python train.py --vocab_size=1525 --grad_clip=1.0 --batch_tokens=65536
Each number is 500 + 25 x the weight over its row's rms, rounded and kept within 0 to 999. Layers, rows and columns count from 0. Numbers have three digits each. The size before them is the row's rms in percent of the matrix's.

# layer 3 attention value, 256x256, rms 0.0815, rows 147-253, columns 128-191
095:485478508523508502469487521511492506504469507492523502531536505488520527454503509489509573517505500508544451497518540522492491524540542485519505536502498458515507502464496482513523484520507515
096:466496534517512512485527504479530494514489507485567478505520444493495507532469548491477502471510474510489486529496518512483488498491495433457439471506531511506519456468485507505516479484501496
099:508501518567505503517483488508517517461457483494513452513493479517514461478548467473507463489524498501491482518489479501488452492494469496509528514525543501449497516547514511493491505526474517
100:508550507506510505469517493490486512485485500495499477494515490500524481549509484517494484509480511497422510520512465566483498532504513512483512456477515479461478515501499485509526544519460520
131:508495515495508510497493475485492526510513538495475501494520521463493427496450482523496507540528544499528484457541482484480481481470520534528473490450510464507470497506529442498515499530519524
098:527519507503487496497492473485519549531502510523504509466482490521476476483454493459514516512497484499456496510529451539526495493495502491507515507500505534478482467501480483487486540490509476
094:512525524504529518523514518483484509541483498534496500494525495503468482528506494511499482514481482486442508472505459464471481526468528523467484449560535489476499510521549504512467519481535484
109:489478547499501503561491533502445488515498480543479490497481503516502478488516516533480439521485522516474456507501494457429496495473524568485521496495506457519511552514522493515525497498478479
098:515481518480527499512534511487517512505475487539500500495479484546549530499470492490501493521491486470507548476478508459501529510500497438515530484542497527485490529503499527499458475456519548
084:545552472519501493505479566493499482521474499510496489493517525509489505512514473535511520485489555518489513495543501474497541493453509484482487479480518527515482495471479498519512516467479484
103:496513490501511525548475486497481484497491520467479519451503510515508456523513520527534479540503516524527494478534512473461467511461573541503495507534503492482526492492523485501498511512502469
107:498549514505482496549520464480485462510514502451530479502504495505487504480478490496478532505539487506442504485433492522510520477565484478499526504458444517495490474538501460472458516529491483
092:490514497452512505494549452508517491492548497514553522500501504485522544522492493528493509476507495486487510451476476474484542509534480452505483467498464517528512525534516481519464478482550513
097:508454469513501520493519478505499526506521519526489486445480506504480486481475473509496499495459523498532486488491477519533437510442500499522430508547495542505502513478463542504505505485535485
096:516567491490467499481506506489513489518489510493481501574540511506503520498498507469507481493521489481507509497473479542458500503491502500501509393484483495494456532506528460470498499472514511
096:499519489495479492506488499492485524494499488511500453519531514491518500554508534512505509519511476528471517496504502539507498480488492541476479515443483498464513463447496522437481513524488468
097:498467495524539497534489494508493536468511492527493421510530512462510460481497531528506480513477503517491501489534471561484491476481485544498432487497486471456492447516490491475506492515488481
095:521551467468531500492526496496501528444506513506490472538476498521501451502501479505496461519489486518463493516502520512473510499457524542496504518531472499424513481516488474503521507536490510
094:529533478483497496460424525516494468462509492485505543481495466495546494539522481467486536503523486465476539532529511476487504495525496498496511552487544507488531514498508497520490521530540512
099:479466461508521478501502506496456503540489492526425562488502536496493457475486510496512469501506475492496498516540504530489529483484562558481492509454473470474511470489521489494504500513453466
095:497472488490477503488525525504483486474528495472457547525501520498492498523507534451487476488451468497532503529468481525498542486539493518513467537494533492524491494497532488476493487506527489
094:513465461480503483490434499517481498507487478467522452507493496484501526464541542488505577485519515501531507497489548497521534455565503448491502513511482492497525481512502532489484512461496491
094:518527511488450516485525508509492475507500481454499523460472489540490540501509455539498482498511467495533540479484516501506460450506483494512500527560492539550501505482482505472456521527517479
095:489508514505502495468497510499507468467548511485507522517519492519477502494493491529497518464560450482487500514488487477504528513530438506473496501525543492513475487508520469452520478470529452
094:508473517471505486452503494516508529537500511515457504498529504481477475495522521459487482497467497494490472540565495510506514450487479601478502439436522479467497495487512493481528497528448502
095:517528486507419488511509482512507529494483499490485476482495523514445490464524492458493502489492453490547545502443548516520493520525501502509531512523511504485468494477491515471546500479476470
119:510489475458559501497484513498498502538474516482493490493507493470493433494503537573512519522490501511523509460581495476510443472491551519497459485524499467465538488435441503504529517483483477
103:510509486502501497495492504498518503488465519483464487491458491490491460559469479487488528514471484487500523500485487485491451540525493531483509540518578522482486534487505450484551512489491500
092:518483506508475493542478501505483495477494513491448492518507528462470451490560486489514478512521488483537510475485513521482448497506502553510494499495473454441494521516522485439517501486483481
101:519482481509494496532463506509481489513505512524456499480495526490463483498522482485481505491471527483511505509469485514529458501505462550508514574493515518510493544491490524499497494479504505
101:515531535482484485540515514487501480560518520524450533414477470475465489564500529480496444541465495478462515509503464473498480499483517510451472492483527474501529517492528525499506510495466487
099:495523493485485498520501509500461487501495497517431564488500484511511476542488483474506483508485509494506541512490489494505483512497544474486509542547517519475525499490512509491524529505544517
090:510509440484584496512491508484451484561468493471517469482513514506484471522559536555491493457517514535453511493499484519533472463475468487459486511512487473492511496511498542515434528481507491
097:532498479439497494473479501507541520479506504517483564495499538511532508507523502481520512517530475505539496450522495486503521495513477476499518530500495507456494494499523456499485484503518506
102:509497543554482494535490453502490468524486507484551483484490482504483474456539482463472471503523490470493479518477485485499495494544514483490537458509499518543502532542487523501472529489497515
104:476443532488509488555495480503489508529476491553479444505495509510477462510476531500503466499474526504505497511500489453527476517457540515521502494529521473499515543500484518516529510490493494
087:509539484496492503522467556505456508495483483503484511540503483538508518507498494520513492505515530509471478532531539517464529486496550504512538499475468480527504485512508468521482502524532480
096:511528494488470507463464541504522526477531494498501536503497474499513528541480486508509509512502506486569495507514551476474478456545495510539480552486478542488522455472494486493510460499487498
095:497507533536466508548512495509488479492473506436529465471541490479534492480510500499476511515530491513464514501492510519476490467548478531497484521481488503501510541487490499490497522541507480
096:486461500519502507451477541502517497448501492498565482569500525479481492474509519449494509510484498530527479549484511567474493466456487480503465483497484495547508480450474509509512459516494532
099:507511474475482500525460503506488518521488501473526437489507495496515502499494458560477526487487522480515512494488519542504459481525466495504498521505492581481502520491418514503481516505573499
094:491467532539543498485504467497517528463478501488494480527516501491555453510519505462492517515516493493536507488494470521502467487557464487506502499485517478455499531482463504471505510503473551
095:480484503477518497457501510498523536490503486499550491500487540503504501476537504472519489499525472487471495506493506502489548563536469466501464484520480477504478490499509492506491499511489517
099:498495503507476484479527486499527475505553508490481537485504476505476540480471520517503476496509435482479530494529503472516541456515471582495487490447507455503498483433504489507528474537486491
092:487442525519518472493509493498525518496497525521502475507469482507503506526493530474501459524514471485514468529539504505477524521467489489487498467427482454503517531481495475491504481502472504
099:501527468512489500487533489502512520510512495512487493460510486499487565504496507535523473517487533523470515461517534478514525488463533507530488500489458490485505445494491493559498506522447528
104:530492495517545491495457472497476478473513524479491498506511501451493503486517524483503528527487527497470501511490442499504486465493507517470480480491496505470509511515454510513477512491566507
095:509539494518507489488494535489471504475476488487466510525477454514519506497470496523507477517479492511445497534505520480468499493466549526486531519525476509452515489511515501496507502521512522
112:506450471469560513508453507510508476507474505521479506482493487504560517496477518540496557521482529527548507467506513452497507522473533511521529539533504501512541482460494522523520445476526494
101:473559500482478496472496581504504487464516494493560540537500522496471524502474511425508557492540496520468476531497513497501542492525448450480506543494501500538475506482505489471527486508489471
113:482549462510544497490459508480493439499485497462516502475528458475507533569497544524504500500473513500440509519493490491487459517469503526449430505528505503448515500515518544517513537493540500
093:491529507542484523499531503491493503480486508502516484521533490531537498544490461442479536474529510467500498516487528501495482543504478472532516502493553552476490578529524485528477546511512509
101:490501517483531501480480462485455533512468497546529534487523521488464443501466526426498515506476502466482515514478481532532491508472575474481547495517468493462509460533511513488473513468526510
089:489488486509534495530430506496509476483517506495485471485488520496529477573479496490507522551471494508487509506500483437524506475508547552482491539498516498474534495515478513483520518483516510
110:497496472497518487441504469504485532496482503506511448519518537456503479487542518547491531481486527521485485455497489528512467526483486509516485472490508423513497504482462533501505505441480505
089:495485511491537501523496506506513465517515514506461536488519474494530491509459500526497499519491524520510486477544482476482500509508528535526513483469478487510543518514559487520459496517504497
110:501431513535547493585459522494478480489454516476464462518496463473501466458514514521497512491501513486514528487505498493499448483533508527526513481474480449477495500506481511472488503500497487
093:496505503550521487501446510508510418533475497458499505478506456532531529511488507513505477540491495524472518487469486461466527522478515504487504505497497479555530517512515510534528496500486501
093:497506524500495508429530493506553520477520483536562511504493489519506547481499500450481495503480466517497492549450500518488517495476478478509513535542506533534518484473483538508532465506515553
086:483474458488575505497511495489499517495506490523505475508505505473499489527505543519495504496469517508525489501493513530516501489512505459493459512508460536452527457483499520518497492458500511
100:504492505453532496489517486516505518458516499518516479515496492504515483552502498492498493466518471457503554514542458461531518517489468505505492504504514474457496555536489488497508538513507480
100:489501462534529498548472459497489480491484506504458508492522469488495498518507513503492521500512479495511463452453496549445500530535510485478493506476491493490513524511477508461464489487541499
094:466498507537509494470487513495498524507490505504515546462492515483464495482520528449509505558493516499488478480481491485483491567551480519488487505484499469514488468520539502519552465491489518
095:498495536499491492529492444493486529520555502555481484489505518509473532518512498494502470496505478493497477488504483464506473509522466521515505467476501496499494501536516511492503507501496532
103:501534534523538497512519510488515499509495512495519452472470491481468511518490495565499495509493507501501521491490496447484487526563464526515471509482543497506484488495479470521526502499443501
108:485446473515530508520480466465467493553466485526455467499532472487515448503452518510503491509508523467519445466522481492477491488494511509485451472467517451504486556513529498507458511484507505
108:487501529497446527489504475498498512545496507512555493475521511487520473459488471460488486473502506487480482459479459562506484503471474480499530469523506516514480523526496513483444502498539474
088:515481542502483476470511463519520535481496516522489517516494526513532485501485525479512472540504473500508494524550467522489484484534514512500522504471504479471521483521503479493479505493491515
089:519500532521530516514494511504488477534498500498504531492517461493522457499497484524483498487519496516514479479515482467462481481468496483488479482528558534529495514493480496523473508472531476
106:528523496511450489502497454513471488520493492483528439510519482498479514531468517482494548495488488483461533487519465526508468482537505482484523471479498489514489530520533498471482539509493462
104:508498502470479494505529515509528494482523504504487485487527487501493533514481461506493498478519495428474538501535491483527530508509467500501492467465517542469473571522486504485497509528525503
104:478500498500488497495482427503544508554472489497512508484479453498503493500495473532502454469542464478554462488501480477506507529536508472493514445473485503489504558510527489497485487499490485
098:508473549507468511461519508512534500505496495522542514491469461489529478487536506487490466500509478483522530437555515468481492480495480486506465455488521467539494519478470486514525499516440520
100:494445520502485509487521528505522494494475496487526493513473508523502481451492467547488513482544478484500504468493518497476513576483494493514521501506509480527471523477482482517495472495531483
094:513516515489437514526522507501488555507499488546458482501544486533519502537457475492483529540507528509450516461493521483486492521487580501496529484457507522482507483474493465540488521536494515
101:500503524515491500509465487499477489491514510516501502462486513493475473538459498479489540508470499493507496525528467480549436508517525504506518561486494498534514498488499503506519532526481426
102:485519500481465502526532537500511525525470489495483507474485482553494523500498481491521456467501469499526470525491520470494501538521494474496527494547483488500496520516546523474504484488482475
108:480472506530496490508473477501533509520461514469559504481488487487495523482515517512492500459540480532519460513495493503511476487497493483490507515491474469526508480463490546481499484518471463
103:505530480518497494436524526496519504488517499525478515472491511486453487523483488470497512519477482494441506500479459470498515499487462534482449513498553534482459542465518478494515453485538511
111:486488467482533497490484508487476472516484510458505516480517545493546484529504518515512525530503519521477487458506462515511484522487490507482461498498489500507508493505505525497489525474512474
096:500467493463472485461501481512529530525495505504481480508505473477494481472503487465498485460497470476487524470493452526517518492518467504482500500511546493445471523491468504466492477491550478
098:533565501486534494538506490489478471489495515460482518472457464465499520564512533537480529515437519481484529547459506484502492527528515491463476531523496539462535474513515521499529515452491495
102:510522498450568501532488524483464477504495503452513470483483534503520526485501511557485525485459521493501541518500483515527492496518500543521544539509460466510536467512503515550480503502517495
102:479506510509502488519503522494519501499489484523509508492481485483468529477485512509491539523495521524515494502460534517512541532536503471486485505475428489551511486469486513515519477492471513
092:501477496504515504491501498495444482520509501494467480502505488539510490493529498549479485508468510492495475527473496479486499463486492550464509515497543502518517517486522524516522510476477482
094:491470492520485492462462482509471476512505489482473533519521488518532463532501521473508447517515477504467471520527462520458509508500542518477505467486498453471507528524537484494494503535502479
103:484481483481518499542524521485457525510497498515447471495500506526507495530479488512502473500475521485533501498480503519471492548511489496505481533503518514490503507489521489480492495470528522
086:501490536527497505530486470492510513500500484511493504555527504515492491453486511497483519515497501516517490534454512499467479524506560449536509471500535496529507455456517488506518482478479537
112:465500493513524492529526466499499545520468477502534438499519505487482435502548519532506472473492483508499447492500490528504495521511495488497463496495455466503513492511502528475515470469455491
106:472538500541471514469527488494497484494500486472562516486514501513524525493506491500502498488520519524443450495488476510490522519478513450484482487488485466534473513532502492532499512548492512
088:506519491512546491500480523484479477483464498483460468534498541489455473513508515487496558522470537478463511531490488510518497528511522506483531515481473543509520505500508494488510527479486496
094:492447504512496518513503515497493489536508508520515521477514529510508504479489487474473525482487499462511525446481484471524488511531516454510507560534518537522477508502527511535495517523502509
100:520482530457437496519526500477533473523503529468510523504484520516503518523470510444486470473515479488448509497502504518530503457461460484499509502480491545514497454509484506466508515517511484
094:514548500492486505474477472514534518481497503475524475494513455491483497496523442473513515507511503489481487516516477503517534521512434498474471452509514537453473548516500494474513484512516499
104:504475520485498500529470528490516481545516521517479536485513472485534506505464502529514516507518521498477514467561500468480534516498526493520508450480501480519513519487526452508477506502526459
100:509461485505495494456480493512530524513484496521502484511511506488469423438494474501524458508527481488460542437525458538495503506528516475504515482540484468459481516525460478491513502506499488
104:483447523514493494514500492493502491543490504531534487493503466498523514513476527499504499498536476482483501463516483469474545489525497448506497463477495467531496557499513501526445509494532515
089:524485490525487511476532513502473511449498522497524451515514506497515523467460506487490545537494524497468560462475532522529465539468507452550502513508453470472501513505473508515489504486503538
102:496521541487487496476532509486512467517487504464489545483481476515520508509512478496492450478508481461487547530493497518470470534550505504500532522505470523450498467512519505469487528505509494
104:496484503558516513504520502473512504508455502495542462509517488494545483495470470522489528495532495482462515452515491481525499503506491485498470469476511474495444518509461477514493520510480507
101:521503492500485501492517514486505462498507510469467527518513506547510529512488511467495476536485505497489546503482512476491495499491519519512530519525485523465511474522549512522519510486486504
097:508477525529511494448491509497508472530486486476523483534508512505505500425489494504493501498510483500475468562522489492483473464505497554519520479483482497466494495496540485524493487543471511
085:525491474510522501480486474498521481473494514456546478502512488505521536430505504539504553517534546525504499545520513532481479503516538448514503518504477496484525471471452477514506501539496539
098:503546490446439500462495452523553490481527476446525552496525518543498532519491473518508509474512468495508507510466504528492534522500493482499509458522478530499494516475499506473511487516503486
108:508475515491507510511506537489510510511455497467510492519500489515514476471524494570514469488542500501527507484552549484499470485490526493543486466527489464484493474449472499469496510526471496
108:500441477482527486482491499511527507510541509533480496485490530495469460438501470529539448509514516473496505470505479471500547565459502539515490475496447488501504511539509484527525472467480475
102:500522496510497516497484549501461523467484478553457514535473493521495502459546497505494477501534490518493495486472559569454508517522479468468535502517464470524496494558524504508461494510547542
# layer 3 attention output (transposed), 256x256, rms 0.0797, rows 147-253, columns 128-191
090:503480531513542437494491480501492495503480526468491494481514523511518499501504479523502455469506523487458541475480516509539490450498471456489480492511474526461530499524490518514521528462551519
100:539478496517514449502526518484463471484497511469502516483485559500505507525505474508482507537465504478502510493522544478510505465518521509519506477548501488515511489482479522479491492493471534
103:485506501522485506530530485527539526473535520539489514488527485486490508482493501511473500504472492461472506476490505476517528485490488481502484497507455521552491504444489476489504554451524480
095:474467539534496486496492460484556500534497468489518480475497520500480537472482526481493525513482462527537500474470488457510514495502523505571516493516473554525534472457502517474502499488513500
122:490504486525462448511493514464512475500505580492549459516499457519544499521541490516455481435483503484487519498447519506502536502522490455516509511520508531485516519509495548488514521496500511
097:511507518517486482514502469480494490515508516496542440518496511463488495499505496510523506514501470465552482498493499464428541504510482560481481462525505520496522518498542530515503509557504505
096:523512495485464539476481462479472515496506502492534474467476557512488525522537546492458518541522509523506489497544513519491517469508504487530507536488508510503511489518519515513524486507469524
109:510508458481473538497513507518523536436531512468475500513488469507523545524539534468488546476512478523502524469488491502529476502529502425496483481535503473511464434484468482479476507498540484
100:494512504451501535492497481486451461487531449489501512440530514498411467489529496502480501558514500469510457486541493530486457498468498573495491494474530459523511477508511464530531474517456496
080:496474555527508487472494480470581549491488513470508503478505484549490467515498551481520486495469500488483516477496507536527469512525522496536514531530493508507536515552511494461507511525510484
101:482509507511428470488486521475498493461526559500535477511487485478485469528521455477507479465498469510510511523472515489505535514493500462517535475483509558470526489516499548490548498536493486
109:485454446500499511475526520550497511464479518509505518545451520498511474499502411501494514462500484492532455507530508460440520491483497529468478508500517483487468500444528535526472507521494510
098:484497482502495516479460495526473508495467481518501512464452551482472467479475462497477511535491509539506464531528522520461502481473533508489475525480478492472503489463505489502497506512454523
096:558536518525452462530511505481456503483501502544540497544506485511475501481474550495516455534536500480502500505502495489483511505553500566496512494459516479494482492515509484517497498510457512
094:533510490485511501494505471448509511507509498516490506462453500481539517494531547511481529486496510508502536503523469502545522485492492490492514575533491480517534518485498528492493517518477540
095:522507519524483499499525503507479432508488492446511475502484499464501481485525500487516496492473478499537472539477496506523510501485505512516558471548511499495474511557494515556474459539558537
104:547509513514462486557532473486477467477486536499513462521464487482519500476483494492477509480516490521502524501471518467529520490513483483528502518522480542516479515478547509517478523469509500
098:530444533551460466480474526476500478535491467512511470463509476500469520504466541467480517520530461513493514486467465474516511503508493489507527524504549505505442529509505512488465479486473498
092:466475497487498537501522454519522535530531457538501508496497516504479510493457467470514450459476472507472481486487484521490536535500523489516486468441456501458505525499486492499527511475524440
093:502537541454513502497524483515509502498506505492479456507485489513521484519539519505487520455504506507522501494447473471522490532496503462519492524486531499541475552550449494501531477516551501
098:517526490469491532556486472531448481489520498524524490502519503451538475519468471500511525485522542518504539500554504498532462523542481502472502471518482484484475513460493503518486498502488513
097:505498507479539522519546549516472518469494510501460532514515486473494505489496467526504471515499506470475492528515493523470481492470479514475489487500493489513505544507511492503499478504535475
102:482482468473472547519467490551472501480526504542514505544524510478473486471504504453515499549506504495494461532513499501481469511488481547474512478452492494449477478461529487513501461501495535
093:518515486525507532508497497520491535486475538504531481506460514497513521468494448499465445493477476487487460488493554501521505520514526448479513507487470474467496491477507539532455527478478551
100:479508508508542477507477503500502507589467497486481445519496507509544531522498546542478515489524509544482527487451483490525507508508503446515497561529525493527511533546490510493515497485550489
104:509506509513545508474502503485515477534512485523478512555509442462515506466507500524538493517510509470492482550491461481490487524507517515456518509485515494521520492531521512504484478532497478
120:489472551539458463515488525438496513515493515459467487484481499513505524500493556509507498526490504515485520528450504510498542523465469472541530505504511533508523540574524534461525466529517471
102:494469540550509520472473495480500476507533496525511499517574460465519533487490530508526510477519512493515515524501482496524529527514507523505511484470481473504509502480515487513522485527475473
098:507520499523491539504512495492519501507511516516489486539484461506526504483491504523495475442500485506479513516461482485541534513512478462492536506472494526534515518504531510548480520516521476
106:504507508525489528506523508505497530525508487519519487523550481525512533481477524546530513489520524502495495484542464513497485509530464505478495471493518476509485509521519444498482537482532475
105:518464497480485529473528514481476521496490527462538475541468535544508509530536512536480583476504500510496485455507506478472502531530506513523517487510544505508505464525490496481540462532524481
100:548475524496517524499481463463507495513537487492499500502510514512506522480513552510502494537498500509477517459517494500498495563516493487512540460452524483501517493556503508505510456486491494
094:479477513496425507539509527504491534451510500499485529474470529488483515473471519517504531570463546509502481543523515496470503476468488493564497532510488534508506550485511492460499490464486505
092:510504530530535539522534488459487484512498463492523488481509450498470442500504519510492495493511509472505517523435483524543492533461522540524526494504500502516524571491508534501542502523507490
104:478485440477485546464538486513497529515497521519490480508482540518503542513511481516511522504503488483485488469527495450425484473494498509488484509511499509476511436498537488499518501519534478
105:506500485484455469496526546499501502479524513440520521486507487506518574501519535522499531544530520483497501477505472504471494468514485476508508477487515502529479453528481475469496476476517465
085:469492511477480478493501456507519459487523492490502484482494488493520513514513471414532482490506453483528528474475481492545502467497483452489491490534503512474468516526478496480484503489508488
095:494487539488539486527514489479491490554498467533481492505531485502463481472505505464541465466514464512481510511446439538529488550483503557458487475525528477518472507507487496502488490552519524
095:478479432479511534501469478517480497505510504557487557505493520488482479517488460496510489474461514523511504519525522503469505493485481469471485460501489509474516488484534518536499537508517498
103:547504508499497443537553491508493474516506494498471481488507490505536499525467512497482473462484523489497531495511519478553509474528488512507496499521505494490458487487489482472453528491474513
102:523463494554494490511496476508468484476521472527496535511552500472502482468501517485529468544503497490526501522511477531498525487500503555487495464496516480469488512503546513511500493509478523
096:499511502503510549534508468457506511491510506501465503512498468490507502472489501564480498463447500485451528492505522492491542518484475490509491500512467517533548508482508480516501540468527478
096:482509492463537519535539469521493466509503511534488504462541508474482484527514498516437530521473542492507482496535499470501470448487525541511484501508502525495546474501508516483497501470510557
098:469514497480545526505447502499500492534442502499504492546471528506524464497516453502487549461520499540490451494481527537484482541495486453455499519500506511488482525513503500524463495482523500
093:483509495528516472485518523489486475496475524443481483500510482459502488503509477558490544457483506465497531479439486481500497480522523494491492500545516490516534487500465501486514517515521496
100:490489521466496484518442521497504514496474483487503537517502525560457463496500495441514500493506468517491477510479474547498456501501466513496491528473498539513461509510494523494489482503505498
110:536474502518480536521485480475507558482506522536489489500471498493534488475479503520499506456477493498476501491526541504448505513536463463457490521525490493463498542516518482503503528504499472
094:518472545504527484459491483488529452550530453500506485458553479518464530481513524428526483514515473506531467480465478488543493516478483493508516504482521458506444492524483480527493475505485494
110:481524553503488478501485547465485531472492486451515546459508484506452480503481526522518485501503484498480534491507509549527486524479485501486506479487499476496486542527475476501524497504476448
100:511485488479534509534539463522538497493516471491472495475504508518522513495496456493520481474444501501517489511508509510531510482482529511511449475541470491487491451484491500497439530491523557
112:533445537529482460504529510470531518502519494521500514497461544498521505499471498486487541505498519520495525499549513503520518513530526476534526520493483524475507524505496465506493472471496514
090:492511466492517499461485485479499484488520490540520554488531510522462545512524468481490439459500511495507526479532486531470524481529522464500487474485506472506550481447480497512529548477479516
102:550471521523497479497542480470460485555520500468508432484452529502502544489499514554475505546512488481530492488510501454446515483509457510512500499518538509516515501535507490485536493540486483
085:529490562504495506478555528512509511481474500473529464515509502483517467495480490507488481438517512518455488494516507508445515540489520490522503489474494534505475464553507479521484471537517480
114:508500526508482498517523547490478504522449517449501492508479487501504536511474557533510503516479512517474493541511487525499514463513497496490490537520510497520522515522479500463479500492501507
096:466513490482465485483477509503470539509467536469547480480476548537485495553525499510484476455522488529488501446501534530504511484489483457517499506481515490499466501500475509517524514492511493
120:495518493477487584520505500480468503467513542498485533516514479485503511503516483502513486453495453494506530491508518500531500485486449481490503471534488492535487526470535498523508527507525472
098:472484489460490538499505526493532541443539525475500551502511530507485456535526470475527514445479497485463505460551540512502487512480501477494504484483507505480468462479491491468511509483520466
098:515500503494570446486524489512506499546474445507467505503504506494493490486487542513498528546502534490476494466522505473515451506506529553474487516488516466498465461513472461502477495495497510
091:567485532527477460524529548478448492508472493491493512469492517537499514515486522522471533525520520513507537509520470490532476491522487525523523505527534487540473563502502475501475462506469517
096:458489469526491524511505483519461487503511510505513516472480476435488520487449487493481493524495513476496480496474512498479513491525515450504494474493464502498539522480509497486508532473507468
100:533486513480499500460566537514485468447504514490553523514469511478528435496526465507496491430490516483507487541518519486506542475491532510471500501480511478468490465485509533544481484529493505
092:539486493506517529510511472489542519526491522514453445508495532535521476535526497557455543476510478496454503465528510483503491468489502502476479529534526518504518474519483460471488518510549522
101:492524476503520491479525517514542506491450514510495479541453512510528491468551495516476511485527525507455458487493498489452541483490529487513494535460526501518528470530494501518488494479520518
101:452450510506526484490468495528542496483483541467492528509558504501490481494535459477521547520496506502492455501511511523503458477487497516463483504533469522519493464503513515474455471514499544
110:514521519478479495502532524450497502458540521488521495495504508512490519519560466537461508495513527481509528495495489520495550471520465476519516516489478477525516507510484521510507495494510528
108:515515458506463479494535468477478513491504511503516446531427532510508539529496506568472519513518505504513513527528532460470524470527521532491495530537513508464534484475526496494549539489504506
086:473516512519523502485507478498485487512497532480493458509488499463526484514526481523481532483494530484483480468473532462504537497475501466504514487524512524518538511524503495518541536535542481
089:502525492456448531486474483472493530485538510512515489477489524545453526502505512488519445518474489523482502495524555503472511488492496454503490495518468461466511488510514528492518516501464489
103:465493503516508484485514498506508527465482515502507498529436543481542562463497469495526481482534505506510458514486507496466564495493494505518489519494473504484517473444529499517522500498541484
103:484510474527516521492486483536485499513515481535507524494502510523536508503510527474466482474497528485518499456472491542487476519563521482485468520477478500487535474481517476535502519459503506
112:453527480484512469467495522513504521505510522499496517467528525479494479505578500547496512526477524483505480492473510530461555458474523479488496556480478491500537509477475542495504483494513545
098:466509492488506501503489471460503501555498478491448466505483513550472542512469529521496523498496463518450517519451473504490496497482506487527497513527455510497538497495506476467521494483541452
102:471541472491508500474497494495475457492534489512519544464570470484473493540513515482511475506489526462548503528499509509543466451520501507479514467510499480473509502474503510496527509504457521
094:514491505529525479439493494467506437488515475465542514518469498538483534509544516451511470449486484494538496500456462521492507518522496481496518495518548468531509466534493519491532475529507480
097:473491483508463503501497491502505511505495559491526487559476506467522543492505471500539514471513475501498523499491506491439565522547476511484494463493502494475508488499500473493478495513519511
110:477525496484506496503521504528503448459523508489524509494535496454462477506562477502503500574522494478522486489484485499524532475479532527512522498483507500537509451487474521502503471505491545
115:473523493493496481504563529527491484477482539478495515514500516476491475494522481536539509514449491470503500506484536474483541464473514508506487507529491502509511498482473519477505512485509532
100:554506519518488555521464474485490477494521474499499503513538513549528512505510503529458548478502512512508493474512527568533495556546509516461483539518510451464485486490498476545454508498484504
108:511526533502460516534562515497511534449496519499518482503476518503476461505486496521493484456486524499499500511528532493497504501485521512551502493500473518506504525489489512493538508524508546
098:522497519517512513528486476489475469504524479485519486496494509477526512467478523562514522562506529490512469537488510530519498481486502522473523513520458469504508527493539523512523486487514493
102:513425511520504529482478514490477523491506492525488519493514502489501507496488495493514555533508474515502507474557500487497466539526508524503500471506513463501510534497509478510513452539492482
103:458469484540484482499488477549495517500447528511480510520482498457485471508467473499506526522526494520479509504528513489478466497515477511496484490472491537477497542511496475490514491497479509
104:519480492474559490464539538514484489532462517465486544499526510528526505531516520520499531493493511485502501488525483513489452475495505516466484500523538471505476469514493484489448480498522514
092:503512474479479508531453540519499571480503515487520509498522513497463511475503480492488479498520487533487466470507501521499476519521458454487489494512532444487471504489445501485482498498510520
097:493521505481464543552512485465523527479538517502508477493484531495523521513519497503476528447483500514489539460467524477543534503509479432523520507539492528502499504450479511481517537459547482
107:533508503543477451473511524491509440497528515510522496506537465485501490515522506515477503518530546470518521495519467486530482493539504533495557462479519471498516509524497504515504480513475540
086:512523490469535503474510499505492460465491532497522530460481528502506510519562489485508476489486501492486522447531513465508484480503459485454487487522527475542509446529484516492492465537490489
120:494516490514464448501574548522504447515475520473491489497508532479510513501495490536485532541498525508520483508482471477500562454463536515541495520507517493537506489487494512463484500478515529
112:489496491498483475525511480517559530436520489506509508505471513499503483502468458475491514484469483500519502497506526492501527471502514503544457497510448545477508467415481508467500549455510506
089:506455497508518491486481500498501520525493502503495541440559502499529532530494543495491507514500524499541539480559490518505493497532452509498499491503527464485500512501503472496494477544484503
096:498517493504486511524496447503488489455491526514507509505475556523491515499503481542488495509514491499471516484544500531463490514528479511504486477462490491502531509509504466506503491441484482
099:526490490543494532517501508502498491493504473514503472549464513518503502527462523506504521497496493490511547536499493454499513512535513534527534484523522495485511518456518500492519500543457516
090:496492493546528479523513500510533522545494497525513494472531524499497475496512521541463489502490497493506466484489501508501503502481551547494489537494481509495513498503500534527476521483555523
112:481521502467497506473458500496471499492486555450522508472452562521482516535523489506480493462499462534505520488471509543492502490477501458485504500514482507477529509521499539514506503519505494
098:502493527525482506524528477469504482515510526498491465491473502507538537512490561531473517520500485463496504498465501488492517490463504505498518518497473539526492497512562515491501488496517454
112:507522487444484532492522498505456498439500526459510522476479568506467510490532446534482516496487519486493493489514510531446491462464504487473474494521469483485524479469495493499507502486493506
090:522478508519498524513460487440463458497496461508498527486479489529450522491457493472508456494508488491507503500515485530494489499531456545481502497476518524527516490479550454538499500490443463
111:465464490477538532490473439504491501530510495538476515493524532487487491515515517501500541550502460514515496464515499469535472502495485511491531465521531486507503523488514503523529464529512533
108:493497516515465537520486466446504475455520491494508527489490503508451500500479468476485499482469487476524530533519516518496536491491467514552485495508456535519539504443548513516512541491484494
107:513497504494523541503444532458490513510504494529486524491510502517464483557511504484478518481520488512485530496543496512526456543524466486482536489513544485535470535498509481512504480529472501
103:472514499482543488516485468516523540539488495535452512472527515506499526494544524514486506488502503534495506450479502503512505479470460451481483539526497483534460547514458468508476528478542511
090:490475522540487439482499537481520488467475524502478544485506466503527488537482498473505466494462457463512540447494528508520501491485482532488505465527479516465518533501500517488528516505512477
109:470516509496534503491482504513516511504500460533519510486483498452501459490499507474522460532507528516528473523494515522524512506492532516475502533443505488466527462469507527492477475515478522
110:481507503470472502518473491489476445521517511482495507471554473481468506521523543464506481555471463493515544523472461497534484472480465501515539467514497528520512537523514536505511465512488526
110:482528514515512470473512528500514509528490541494495492484508486533483497539508529521457505463530512507517492473451495509521472498505525476483516554478529490501488508519510504479486510521520499
099:539483462473490514503552497535474476485488506499529497489487469529507517505505524452477484499509491475490472501489465478528474449489519485494506496487518489503459474469496496485474502458463469